config.toml
num_hidden_layers = 12
intermediate_size = 1024
norm = "layernorm"
qk_norm = false
tie_word_embeddings = true
init = "normal"
init_std_o = 0.00433
max_grad_norm = 1.0
doc_mask = true
train_tokens = 605000000
Each number is 500 + 40 x the weight over the matrix's rms, rounded and kept within 0 to 999. Layers, rows and columns count from 0. Numbers have three digits each.

# layer 3 MLP up, 1024x256, rms 0.126, rows 0-410, columns 0-31
514533449512542526499476528505406458534451499478502524541565488545481508517536478482481527565508
532490524470493515551438596527535479462476493511467539523519559534516555489503380541521530478397
518506458513455482528491548454461472501510465510462408490469521525577496552449433555467516512535
512562469469484451459474525542523505563577504475439497545542536497443485462507509471514566494509
519492467499461532537447438514441490498529440516537464446467443475553478516566541536458509543570
500454459526488518587477483496435511520403442525554554520489556523527500469507518498522495543496
566436500468554445404474520600505554548440446435476464497517547527484510464490545495551521513498
535527551433503415550506471535488538485489456476472539525547511552542464528527447492530512505491
445437487516514473486551485423601539526557546468530488488415522516488512496584455535482483527588
436437558464502586513479432519602548542492505520555449537604540509513443500538490451491470499544
501517449539455464586490469455535490515459476421447472548455520530498535481527431553496472592523
548531504422538530543427502516503495524492512431484526526501460516504457467465491514550524547418
492582466499491504482555491493614448508438540489556440562479592520470435500516515559495508565487
525500524457494409406480524420513510480453489552557526507478488597521523509473525512543450503484
459507548492443486487433482498525554452536430421462440523456521573529546480483491543560470513521
501429485526435506471558451510512464444510579480594451535515518516485584519502506446468515507522
508483486534497539495585509475529602528499531525593430504489498459431503495435560523507473407432
493521487600450508500512461572471486509445517526530518444464491541493505504532462500496463487556
489561421457408484498533560447497530491523540492544503563496431460429503540511549491501502511484
561453444484481552501495483484493538424503469455479450479472517514477557529488543514452452479432
406448450494494500449475520528525508480471489513468479421464512526471463399473526476469476607504
527447450541546505460564520506514476581565519479473407437535466498498489488503541447533501525510
516450523511578482554544492546526487526622493452477540512472464491601452511491477500507548482513
525463547537443514479519480486502527506482442416500555502575598509544481542503426535529533457463
567484486519535425493471458558507484525474506489478545481516411461575449487540494514428517510551
584462466464466527427538522478472476464505532510549442508411481606512542472457589491484482506537
452490487507498498471492471520554485534536470511519493420485462493586510499472475510452464530406
512534545546470499495491543573519502483545454453508558527473476470501484497534479521498500501547
455507509499507531547491532479495560508547516531541523457511483428469540502508386456535517480491
501567452567511482525524484471517520473459501503544481428494576524486534486400534457557601496509
445531529536539461470486506457478512450402526399483489527429522542507534492498437556501527493538
578508523526527521502484507472620498595487455558533483467357503458506412449540558529529538463511
528539457474506545449467548583560419549514490451533531480521501547562444461451557497519450482539
515452508571537510519489469525501502539467491502488510507521512431482416438511485541502498613491
481506464563452526491488497466474474457474526515490524582500485501544495532521500440479529528536
503523546483485575524516461422553597474526457515521525481517457487415544526468428460484480492537
448456493486481505544520601415492547490600467548465497531455517450443528545466512562429504502515
528485471527469546562522508457577410504497508519508511556535499500462451580507544571481452472559
523472506472438515493489520534506502531429529467515474519423499449547505505457507511485417494489
532476506493448470474499517529548546530374491537418481454528513500480511403449473582504424432462
412565514488439511529404558471391579514516555495448534522490525475529513471506570469484521504506
503550447499511436479439510528507441454472524477477505492513498523503426512452499512422511489440
439528496486479545583416574528530507511605435461482542547502520584461512469567487494441447461530
553472474492483456480467535491576509505539504556492425485492557528503508402538536445489524496499
579507561497418487494550493490526531498567493521475509474563572385476495521486544516541536503487
547537471493449393452458496523534550359500483511513538541569469495548569426564505504601544456448
530497530517489516511491403537557497503504513513421495445450532478524528482449433512520536533497
508458459547522429503529542471474525530379494561578457420570542492506508572512508476529536506443
466495468490481459518524487506516513489494509510512448482453573484497470519526488506538557495512
511545475495458412489470588436516480530561542470498489533471538575505476512453536481541521439519
516439486532450412532501529487471514514453433471545578487487502533496587607560488521467523557483
500490475414480558542510605430599569487453533443575535485497427547572509548511524524414471461525
463461453448474510495553453468535483500487491547426516513461575517376518454544475545553520446520
459474446531425520550455446497511515457441533527544491529515507543424509535478494494560492491583
509497520521427447505443408459494503465509519460534487555533505500495475565484536564533486490520
481447490511429470580517470552560475463513571482532543487428507448484464481455482520520514470512
545511562521526516463475491544467556471527498522508421512452451559493429447504474502453513519498
506516531542480483581450487481531453506493427476467459523449478472534506550536517572452487601555
503403512454492492524522466473559597495486446546517536507548557488458518517550436514555424525524
475475537527456493477523470504540510518619502555514553503499495481486492485464506635553485538496
533504518475501471529426473450520495503495583502486484497488528465527532512479470506479500599486
534441514531517524469547467471533464529587480527502516423539465555545521490476504516572497593409
455519532549476443421522473511513457454499528517561533493537495490466486421506523492468479538562
475538531446523463510508469488518499526499446507443521470588498525562513525478474478482492509455
506470449577601586463492501446563508541511521496549504452511508494510553484508517527521519488519
403551491576582485482483502557507411531481503512475541518495476521555538524522441470471457494511
542471438498384428469526521476497489537456495499542512472476522484514499460380475532532534546386
463505584492564528441543469453513483515579479571550576509534469481548564589519467538526485568541
462420506472478539443566503540495479420532459519485474502431488525477482482464467513485467558425
490460480536498486458494496479478479522514558557471347507500462538437472475524520517609518424575
506479473473483533479449484491527512516464504537453525506509551518475523435525503508509485435442
417443540557519576480543496560502454554455460541448483487495490428440483472510494490517473472538
444418501477485525528515490511495522498518522472523503481459516541497467480491441497494497490546
505490481472420471454485466448562483468524601570580544564483521593542539497579429469455534559516
504533430481503479524451501541539485530552510443595513567472483504428421480507466444533450478471
560526519569525520479504531519514478513467526480506513461560452564530549484438455464515444523519
493473465534558494532469510524535466495523572498393528494498534442466501489532506582446502433491
512424507456489541526483507498447470428524538532531577429546553452410527479522552581573518491414
533550504533479409532491520514505488507478564446522502426525533484533504504540499496542517566479
420512441448529484519552492523446462515548485570513560524508483443518427487399493488513525454456
453558488441497481498503452547515517450479515500509521526473546515563560533539471537461563479475
462393522513474401539564513514521492484552437507506462486461490450459542533514436482450530517483
469424481460489529471452472466503513538499528579500487407444538455546478517415536541488498495430
479518488570504449512513508497502500468492541540467494487491494573481504459494533537492483529534
523532479543458536483477512499511488475580540551469511518444564436494507483487581506501464496469
498520482494553587536495509464475485536468518547560549507458514453432501505526505575474450538524
460448508550501541543494424520549516516502537508511580518494517522519478515488520431475439549485
541521482599495498450482433456455448449494471469484457463446507417495553537526501502475433546555
486502490563514468495522481500480519471522510516529470531555567498505556478483542558483466565440
557488475536488537510520465554495512499407520494519545521540499566475526527481507390424520412586
499427416514451552546483479491522483455542464466490437481457547525444473441518544595527560468507
474486528474537473567519563444441506507519459471448426490460523485474468565532507427491533542523
466507454472461513517492451498579570532534469443512548496514489512460494464498499489436493448430
529496443485556481567432462448471594552461524508554453520485554510479472512473505542512494456419
536489436527565473519532497532490522461535477546444506472474466478520556541596503510515503527502
508523542452485536414517516477581499492533544496439511592506493524480566518490486497563465479551
492493500457520531407476440509405454626554473516451469447512473503554503547512494570463510527477
505524538503511500531449484475522369479553567470460435476443521417493543538505505511486529499537
508449528438552462453481544459505528498485436515560487425450521464517513413523498462479511586397
471517483490467505417495484544490562536472518433533488474454422477512456507528533489521505529518
450462566475552501502447469494514500481492501489555575519576486536537455545493516528507472506493
488531477476454462544563522493558520503513460591480426495507499567409489546532426518518518521569
478558565561461519507537542541541665509506517506518528494619529516596526454489515494508472533513
529444508418457508492438472524514495469540538525469507515475541500494519543473487539535483559587
507512560472556573516503489534536503485543497504522526523504512503520551563475445568465514442540
459511444428536513478566561530491501582467581503494429522571502479446460448418502547519506555567
577457482518516495484457555587433440424543503428562452463546503562411581474506537476567544441427
489525437429489568469510496551476488466588435569531500490492483460502486534459521506556552513480
527463517481489452486495512507475512490523548538525473427549488477519526478483477480496512493453
517525539451513558496572443540494474549514489489522428459506473443465463543450498477555461450500
494523443484395560462597523538459501586513516545503509525542466531504493501521505499503497460473
470454547534560482432533528517474521494471477527559473549528551481481485483532478510420480477506
477469484527497520464483551459520457516502528507506434543517531503489497462453549516457621535548
545456513497464511453514502517522560540483534506518540488458531467524476534537478488510452560576
514557471523446471512473514495509526438453488527416597498483446502501526481453395539428489444490
569450504471513519502510495509492572418495551465529515442475460459526494471471598515496547416505
513514493497500510549490580454500494570498430490470550445455509495422518494422516495583520487443
449540528492473518486518453403528477491517548513424485503504526489488556547467454511509500517508
471430523566466476502504475476489429457434469521484588464448482491542502497522450464502468508448
457477456528451521507484485501473470553474491482528573476513465472559487472532475472464529481527
502461444455549532498495561482534471520478460602475468505529504476518423524491526516520453497468
516519507525575493526572486577555527461540512569460489477515509516534559503496543481532551484486
584549509523488496479525465458557472501529517484483487524464548541525531470577539481466572482562
596524497528502478484486518513573439488468478473433492438484455533465509489520533507530484499484
519530491448445495511439522485477430407470524449540501489519454491452495499444506537493538490565
494553566472581566437556484505539471496481483384527468431555637428491483494429489512473596478531
475528446426420501556487554507477435533458568493557460461422457433539529581499590538569483512477
468545472508489524464483472515531462537493587501508564546575460488472476546488507534483487452551
466470505536504498524504568436548517483555528515503532522449542511504478482488463489509514446498
506455502531541491484576539513461467568460479535568468576539513462500517546537476522485520518464
386506541502554537548508499570541574460462535460535512479393430470574437555482545575569506473519
533523447478525506485482512409555508475533540456522522431474502481540562506475479552548451459472
531467462521435449517506507457510524430521497512499467467521523508471511485520499498566545518462
460475516505540459571542486438456489520515536432431494566592473446481495569471423487481529519515
459558498484470502514482449531492479450430517457552485500456449436556538546540495499527471464580
572468477561521491503490468505545528512474529502450472450539478499494493501566469476490525559491
404441506492489481532445485486540575499492479484511539484540473476497534522479451512520451438442
526532434476439534500392514479441527498559452468582509514537559453523540454525527572515546558448
526552532438492467478395472508480483505469467444560449467525508458519461534499458460536541502489
450495429563514544517480408540464490432515466487446519511541503544468534540471487506506480491483
507485534469497564510502546458567495453555463562501470563494537485495460473495527504472538537532
507473513490550536524522574468502579439490516504414564534543481525495570557521533562500500513517
435510434526426470451499466451456452447443538543541545478465546541552517470398523528547504452464
516482552460546473488522489568473457471525547526510481568555483472446513545506521486415457453460
484444517543541504478521501477492572485480470489522448515507569499565464507506492519532485484434
484526516553478512548509523474540453498588512469514567513495501494517473425496499530503579449541
556443448576508476443537422438540391564560610521532449522435548548500471509492560490544448534523
478537427490414537499501488448424526503444501498464528579450462542472532452509469457507493490524
572494467454478481574392532548570544472508485481499456526510497460449457536568543438478530536512
543464460496537471506521481519487489501499503508520454483505440479408452511539528484551447496450
477471504508495531500491555534490520479519515525522606554482596506558490481540530485475529535426
570547530507544478453489475539442487463520447446482530480577549521551496517450490486503515445431
539492535489535568495538489522464521500459464545562514438481439517441503557539522484444521471451
487508481482523581542488482534511515490456509471461508450474470458560487480478413546532526508561
458485470543477477564509501512528498589487474547463534508493528474550408563422461452464583491510
496437496488495526457431474456509459569505516571466466514514530551502479449534447509515507592436
467475488459460494546454440485548558511482474539439455431523531530427509469480465520414541527523
522498498562491495566480503567526514516490473582427481519543463538459572512573514557468488423506
512505466422460476503545478402532492566445493517525444462503516515568488487420486465516418487519
574478427481483522479493463496487479500492474462508478491470475437574486553486513431495536496502
460469486515525469471384557449488540463483460565446557419498510507523454475555497530523522438467
438481494588473562507479527504503481501515536468410435479505478537521519553503469500526561539469
480523492516513525527505516450528496501511507485509540543561467484551503560544492381508495447476
512522426462492555478467511520483552483510493465436500513550485597518480510563484562496481499488
512479583504446472525480461403482557476530537450491452507419575520475514544498441524546552492486
478531492455487529455589521436448535529567475502474514544597504556526542543534558540495401532515
545507444470546508486514475535485478525513528504448553539493471476497496540568527544512481574468
527536505564527497502489509521442535554543463500518536532473548491476571468504472445584473543551
529469442501483495467514512547506459553526508482508593558442426534527459492516468523496520539464
458549546529494528566476445516530531505592550469451442481459554523451503546482453505513500471485
500487542507588504555477504534583484539485431517536486476518418519495497506558474450510521510413
518445474440488591467499588470536494544493484513510472555480543568485523538432447523455535578473
571504483539531537491494509507500502496447517455514543512475510510564501534521534472509485499427
414429531498571403508591485476479515466489473528414452478525501489551430456546492535522474495479
483443546568540492472522554475542455496524525497511534422517463606500503529442491537484501524497
555480512496413458489509593461485493503504539469486469459492525497437506490519517540502563498533
575545476485530458480498587548508483494462505454525464463440530461513552486544488557519514523568
529463508506423549468523462484460532446522568492552447561461476490495511556541453504543472522536
440548488518441564555498486488514437489457518508490521499531540486484537555525515552492492532474
471537550535529525442499495560450454456591487525580526449492456529519452522536515437517510503477
486409472502517524463597431472544540512472515516501501473488517530523456484524539467483518527480
548466475519554556474457504489553507514489448435507534415552457613538518562482509446460399488459
481549472455517562544539481472441517502486499502531494541474546503537476538480551493531490481528
531513535501534488563457439505505538509464522521526467455509461528491480481530493462446500534505
500435492496475502544504542549431448441466436459507518500520533442547491505510437523532526471555
463515545483507477395527490448508467539446508418547554445441478497454431603538519595403525413494
531528456516446549534416626500493526450452496494474510499432481496431439502505484518576501509465
476563552479533525494536477509581495463501510486510500587482518498530435481500438510489506427476
540461444460498507445534565489494520504476473551507561531519477503494520509568526393477490524546
500446511527460497527502524531555540572484393456475463452472545473518572540571435467488509525509
479501551546509472475479456474409512442527489458468529444498474485487509500543505566554522438516
480456443523458539523551542450501398525499568474473496552504503500491441502468436582465527519483
481491468556489502538523530485528527494503482554492439520462507579436492529536459505523447458399
539551431451503502505568504536449495486486512514463507497510544470456448526549490484518477443469
508534555505566520500514580562458573600528507448470513532482516421447473537483478476469520458517
507478514473566527488535564511583513559507509468491505524498497566539406488489482563511529484495
511504468428493448437538455446518483492519521511470524578486434497559529569518529471454487505513
508494512506444481504466471472485551508542503507483484492566538485431503512423570507532559459538
532431420487529545471436451480522434485504540536484492438478561524514468479495554549474513414461
529456508457519520496546482438473532443454502456449534479490501528515470531484517512494451527502
395524507517546527439490530516481462432508476511552435436543442536442496523423538510536556449499
471597502463529487482503537509445491531555484520567438470488494484476534475471475567511498483455
465446482505552556511436472469463492550497470498457483516508496478475444507560501560558506579438
565482495546479483494547555516568518494505450463531414546394544540493479520499447457440545454475
460598489543516542563519554463527451485480432448534485456461520502545592538532567497501505516543
510515565471482431453526555493503398536459496502511567566508529501460470469466491567438531484467
512426481516490544505444505517516487576466626469539527543532437583540437558382475525532552424458
505477487562528525522462538481488440560489476463506500506505530530496540474498556477514478461528
522450530481551500471487393465587510485484472493448495542537577458516442427442505470557470543492
509425450462448508474547543518513485515501480500499601569475525529576463431512504517518528594402
510473458504509515549472402529530444486531420464510552566550465531468519534545498579432445541585
491500444549506451521445549468489544450555460491555571465495460546437539464438429506573528528416
457396498564540477464447510535560548513475469460485482514525535537484468549491535452492531455533
472486535484454430523534489577537512493429505549497544503467549469411492426488473515453500491525
515456485534548490445480455552540379436389562543503532474567551485487493483521458494474492499534
482481545465501592479448466546510497546560469504561411489503491520488454571487473488512494466516
491514467484454490552526494477474497501497533501432520467475465559462447468531484548477504557528
488492454558477496533448419565495486477501460516569600503489514520497542482461520553547548518518
523585539519600543503480514479552473482493562502510504498560529428496370435518559508468558489508
490539490570528532471486444488513455487536533512538588498535470494492532534628595543528464502506
494516419483520528449519473512508501516419471504441517488456457487485518504528543451464567481520
531430456457506546435501435414519416489499506459555526550507517517472472565459554487534447484464
505456424527561531564473603396507525558527541528433498505495444539503513532482439527506456496506
538426406454418539460477459501478426436506523488478477563529533455537483536462467527512502493485
523545483442569504502519575486501541501545414547572516421461424520481546474507524483555464478526
416520462470605495546511466534551430522518512498416566487472462483433453467541483476474458470520
433475467538539510517461508569495558501493543487503504474515427491504525467481485468484477481572
551428529511437469461506442492428445523495554473454489479469488433475444504552546478549475444619
525496459526450526485519544487514536453514523451510548469509493471514520497457435543502451484422
428539495422499440497466504471460493511473503465488499506500491506411510511439552534480479460525
506503562485447501501557502437499508557529534559493568503500538473443476562538507551539495452501
582441443541509533554552422440488510506465432423497493488516515530512479560513536563453500465541
439463473437515531497548439553594397514483521482474451358476500479515512479455386574507522524494
506485518419538489508560551562493581504540484471552519495500441493554554553518525460527607501433
565508491516467453541471538467531508555448463515505571500487568553476531499428522486558562538457
484461516555468551533520526467510537560494438472471457524558596520559446551476515451505522575486
447511509529460481504494550557574463506449467526486484543531507506559504525471514475548459364539
455530495509501548427503468493492543531518481493435499522480488463543510497545449472426428432505
524540514527504490514590452526553442536467521471487513407453510504519497408447463509415512550556
470538514512528479518494483462504518480556505454506545541476530477497512437600457460460453499498
460465527437460553487524514490498499474477571469478506505495496472449491503489556539450490537422
471587497504494499547528470487531506489552485572485532521595461518457417465530452512599498510441
532507533559470390514515498481525447513533455540560535497508506475483453451529539459519522572562
503478563560464512523517555541461497470465520546447525531518531503500498500465497602485508503491
489482471556515537430564503482471456407498479515544483508453444515532481495542504534505533562488
490433550492492470540507485464487520523516528472430499488502467449536491478511489540445546454554
469480442551502536466543507513560512522552443507489519500459438551451499524530483476580497548518
467430487421449449462480440465462582507486505479511511555512535416439557473460447515443471440509
544430523520480519521458497452510480526470476493555491510446504554457431542484489499472481437520
487487555507519522583538474473491495499453540528480475565483462451537497525549539524547544436436
514523413481499440536486489491495500506512486513466490532576503478451485477470489460526505463427
435575521564481586521535542513422467532451503424426495506464480463484502440554584475472525402502
499452462467477538414508537434464543539567471513581533591483489466509492563463480510511463465526
573535469548507464502528445516607560476519513557446578562519490509491459503442414506603488548466
460533553520506417524465496474534509417515522504459548495469587550526510522548555501531511498431
421597500535468422479541531506526473528539470523505490523481436484453509580437465449516502462519
532476508525474622468516479484508451483521457535489495480470457540570516524547485445466450491494
523471472525538488544558561548528482529505524487504481459473454532443496507473447494520499560529
523484463426440516622505463485464452527547512518496474525505518489449490468502463527476539517520
485442445499604426459432522474538477523522517464447531490530509537484506493522467542561477530494
508432504476417522493541401649512516583488561481434529521444531545435507528461474540441505474470
476505512471403512481429508511508557543442501552516481499513476534487452535410478422500479527443
424514462556498460479503491541484466527497463533543421585455553571506494547463536508525466562578
527583488528460505491477489476575512490521482566504522500537495495490539521514416525446435529519
481520445519570519495509481431547493580510460575513541470571520553470605487464496514535510517463
501459482485388520602490540485485474465516550464480565478509508479529460438513427499498514519441
495544554551504501466507496450505467454489505494431451475538444493539462510465409508440485528460
496547558469486431408553551470495494533450490546504531531552527488565507523525470619449550588473
529488483530510531536520512493487548486430514525499486488433493546558528472454532517467468447386
493512508460532497540464493564581497488467487446488563487511492477473467537492498488542465478444
451527533452554484436474493531544533554569499458547495549519528567549440453545493503490461539542
509556453490531514507550526485433454571517512552501499497532602519454500511486514520444501497459
500485518489503475449435510484506483565485519509466463437499488510503517394502520509455448489561
512464514524515507505523531456469415532533479505495526463571475456454487482492486491538493513419
482507483470467469475460578503529528511474428433527554508468487487491486533525468475455527443505
522561417599516493499455436448483520514517485518496477389515486478534515502533499472483438506505
509489445473465542526453543482580434548557429405458466456451543467483497453410454488421537519475
478493471480462514456498507584521499585450528527554386441495501443521532519562513473474464531480
546479497547454500475482500564548472511448572554540517529456484564498515457399451494542536498509
503508512507435482527471462607490460476485448510559551567514578489515466447517476512497528594551
512515421482459512458512539436530558577542428563503493523512459516571540520483511499443511537447
506590542535508533476506389487579430538485531470420494505542497570445469472439484491487503558504
579449454537475568498518541526514510431484478523491556512483463460513506551505489424490469460427
513511526541491501504474520395508486544480480454545526532486465501488506544498555457456558483459
499513459558491510569474394474477532516545475464489485549526486535466468450495514520504516520473
505503451477493505557487556494467541491449396531454537505465472505473443479506492541507435459447
396546421454491569456494457499478471496500568495514463491588460524536437559487464544460443465475
529488501470480490548496481561505497517462478483488492534466431451549518511496491595557477519587
478453533443534490539540507487464548505529507553528531470523467519468519472527565561411546470403
479484436451526601480500466437544476539513474463471524560483515505531448483459447545463526481487
481512552537516481478502452446519471541481549432525551452484501437467462532571507569529505474525
558475497528481439434474470429503505536537537503546472546504457494523540519503453443477561441469
490521492508504564589517475521496549513513530599467476477511479490463528432494520497512478498569
486565496548589544473486465498547490582538577487548441489545460489533481524481510564449488522556
485491464571429412470519553518470492433473541507435514521468470421527516494530449530547468490556
536569493517485535492495482528456513457450532494433437514544523570526434539463458581565485491490
422497543544520505536475533455563534533519466537446537511534571526526551584453605458539563471585
531475528443465578515543513481494468534510554560470430405505413464510475541576501549483497506541
518610484550506494456466517476494536552528486436517484509592471377500613531467466509541462540506
462556465497519526498479482516520529448454532555562437512535458506486479532510529515538505525562
490531473541474440495465456516512483491531483458482472426502526509487524527529474479563485495516
512510467477511478407510529535443465451523462459500555448534505431491492545500483569442521486451
444464486510509443497520524512479450497497537479573484405439540480472444508425475531462477480539
501468544488470462576499505522440455492533463488559491521426448492460502501503486523495480530560
387524578463533517535478569543550511438539470511563524516463478487590515434470465553447449430520
526538514512561536491531508469510470541493518513452522438484420444496544545480469541550496514526
423479551507505519483505495472474459486491502546587515541496577473495500545479498432533461542473
582455501518490528492472469445489494482447509545483497445453515470485480550551498500518496541473
487525486486514491517521509515502456525490463526554530481453523458556493445488533512437463587430
530596454505540469428486476540471540540425489514476537504499531439459542501505494499478568504543
510555523453524495529466505493464516449513513442444463456441521491407558558447484478511498494482
480541494517552437545538482521529500562442479504498448454468550455496550459510545526469556589537
483552498498484502504480557522519489482507503465494525467511472503499511470430480442485532561522
493495431521515524491516508545474495476515498517503471501498505511539483544491556438419460488436
519452496525560496475414492528462493503566493520516536555472521482535527550534570491501531528545
515501481521462519485459478542523565499568496543521548447453503535544485469540480515473511490444
568518455541486499509488440541449470490539526561494569544422498475534555495510463530485449515493
483445538542530492499525512527513504540566509463509540351466464532516522461470495589474556442471
550483507468468477504438536526525446519505502483550493519545445471466432510468461525452503500502
541401502566460493469550457468475519507497471452503532494494543473476545488532536550529485485477
560535507572471470482421492509493515508545507473522556588513515568483527564476539451541539561528
481473435431514488494504542457485489534561491496443525483481484561493459457470474529547451505508
503455479479466494448591468529550489479508487516488480506531547471484475460542506583528530439445
531413474544512501413513492445496477545507539483623515604533488521458481501492485560533517479471
489572496479501532477482562491503561526538507467449531530509440585497507474489553525500470452514
487509468484474494488544489517485509544482457509491528508560473571463504574502422535528536525588
501460498507542480465528456498580476411557447506532551486499446514463468510476511503493597488499
494459474503462529494562498471581495529508567556484521494497444524524417562527490447493429460509
478408499587438461603473534512482493574516531463502455446509505506502471489569525514497593530448
529514497496540457551455465527526507555487552506487448492511501585500480574449460503511515511495
528501464464456512493498488517566453567523527494498528411502583526493524471491501520547568466478
454516550487493498494441521488538495512524539472504427482531485454373480479471522500488505543447
488480497448531517533454514558582408498484540550513488449455574462423493482553523478595534520525
499621494531414546486416502515531505494561489470547583502541515511540564510510466461498467521485
545374506498483499500538464539471553533508445505552509571509498560478577410531449522403496520567
417525494582502562509502469551451483575541486477439522533530548534524558543470517537488450490529
537529457480478484507447520523527452451562472487503510508490470510527505499552538507502450468471
471570546439513496439492519493477508483453491513460522506480428532504533485567439587440457533510
490493442451539489453510471479460469537489498499474494571502494492465515504524489492511503564518
489426575488490429523533541456574538465445582462424474537435517502492445433511552614491527484517
498494517515518484496521470508424542506526525496508527525470539492522430506487483481511516565487
480501458473550459461520449481578448462538574562585425453468434519460488484471444522582507521491
451482464527444541468456513544595586527549512484469564525584473414550507497425517490454469567541
515517497465521560449541492502480524492508483505523425576416459507464481478463477483514504516462
477477485484467467554467482490469456546518428466437492521486527549466470445443491503502543535632
528511432529488536435475458497546494579557655437469426468529528500402585488442449441523491510450
452469464517483533565599514490561585506508607543549485456544518526469495483516541529512529468481
372572473542434520488471577449445493478486535387472519467555462376481591548472543443498520478562
529583482522442489473534460519493475524527549453557498490462455631500445550529541515532544545440
568471534469476490505462491556456448495504570553507413484549531396474511410465504514498565436527
507538545419540531475486518540405473506514488481481528512461498458475489510509421447494465538431
440529503573534567449494540516525457522485569529498523476498515499582469517488513494448515488521
577524537462445459493502477481459476493509471497519452539496508536519548519568471495485486452526
493485561521542509518503497502477475497486480475552448468504479592470489448500509529517483477533
548499485503542500529523542470522518570465488521473530506498462547543480484492539547535493532482
411509525520494537451465485504519544460409450468517471446531542395490427496481498583417535484464
462516436577569469525459481526504512539560540428559518531419499487551436611506511520454450526492
519487535479493526521586489505512542495534423476460515517558537461498483537426529496454475541516
534460538491518580492534486380519532496540446511441512538555563546467465505464478475576501522519
431580536541514451489498490486529505539502488488432473524500491551522517472495588435525554424531
590413440511420463494495551425497493552545455444462482616456481558519573471466446497422545531530
481446523503435516540503496506421482511479448508428470469493502482489428542544500525449439519519
515516442564505501483560523515482460506510516501440538434454404477465504483530566489488483528581
514476512499526560555507499511526590488556498456563572503514554471481452444567428475412479484455
483485470499432585471556477508479520512501444439465500546489491430509463510531491465535434510502
508617482543456496441521477553468419482529522565541489479499487491525436480467482438498542492520
505570395548426508515487519444538591536501452521505481489495592566477450445491520467512513452475
533524504504456536498516494522544531478493452417468499422491559523493561462499461516491460505474
537477528528420497550533504485483566527533525429537548527470517521504483444537517476447528473534
499518457517506604514463495558503496515549547575473497525567490461454443445473572520590553546441
548510518537538485509535504471545508541513524522487541462461498546529495399489484479484474521514
525502505514415519502459499610527483461440566500476532511504489463470497524565478551505492461473
497504561554489472495438462456503458510501467489478426465458500487457526487487512476520515575436
496448417544529510497499521475502529422522512432473450448481478466469582508474453559449505457435
465497524476557489492434523482512554602492439497523514566511542520486455491514504548510537539545
535433531523501465444494532485483497480562511455457489540533462552506502481467449510495507564511
469429507440468506510517546490513571503486453499566538569530560479501478558548537474551541500439
520453509528517478547493514516427536500458516480513546518529478559525552515495479483535603556536
402437556528586573472479432452626473477449472529500479452556513478565427497524466423514529469525
507499477433480479480537476499566514565548526518464509518539490482527463496486512497483545501533
449442523474452547537508459398497521500519529575530433488402509471450457491488506524460521500502
480466465521550490510537473520456460528502463513514463519504530451597437527540522505418492497510
497548507558465454460529472521482495483536518503517464537538458498514486401482535501534462535496
479466549514501552468447515482470507475500532498484450467498485432475395501543558483455478498476
523524546436514503547549483506557476445508547518438533485522493515515471522516518460481517428473
518531505532577545517534528440496536476607517534528489373478472489367513541409519529456478520612
444480519501473501566469508575472545495543516468533471508484513528477510500506506538499546577490
462562460503447425431538514423493494502558529556521485527505510491493463481449545553491463535488
559508466572472469492490477568541512462555411502493443535482530467438461481535492507589507445513
454480461483457553509516465492551559469476497495422514473435569497469500487547540473530438539512
442492560467513462584490496508546535579467515523514551529559479561475520509498425513567460454428
434576464508510538473482437517567482458503512429503484465466461547567468569498492408511502476524
506524449491492506513498461445513486522547520440443493430511486455412467432481498478510491536532
431460486445508505528508506499507471497513552433422542496503555441445450497508511501538534490427
490531470536484534529505506444500571499533475492529480467520476462516524491514475536501487517505
481415440543520470535504494468514534504491477498454531474480485467476462422463570538513542489455
557490519517504521533514511536496578516456461544573472458504563491512538533513467485484557475557
543484436473504510475496460521480541451527518487538569496516587495532532462534508468466542407536
510517545489465506484510519458513499501509509468506552530546474427571505464495555461436488465400
493434499443434397522488546556528511529487494485476429552559527510458435477503463480565494495448
509476462464525499430446484569566504443445535540516585616526497479529564458455533573456532482521
501556471514465526498550461489477536502605513513438559523558504553580449509476492566468464473469
491442496514520512529515488464570577476472481517465451438489572505515506559445469593472577461545
473523457516492487565518482533433521475525480496473518502560484609519459528541512575448551488594
482482503542439500527616495496489493499523554573505470440421497485508492514550443467584549521534
536533528463512584529562464496542518506433492482510488491582467481531509538487417522449609548458
489550530565510529567478495499519492469518474498470455506464502528435383486519537429530519473503
521536555454466469547562523512535527494529522413487518541387454464507496437594592507511524482573
480448483568483551500441479463519462514487467506506479426470547508489529527460568447498452557536
392463515524562506516462466530547498510489497482517493486478518486495512552482440483507494524508
505495450484524460424489517478493479622414504520549506505579450494491445476580514556593472479440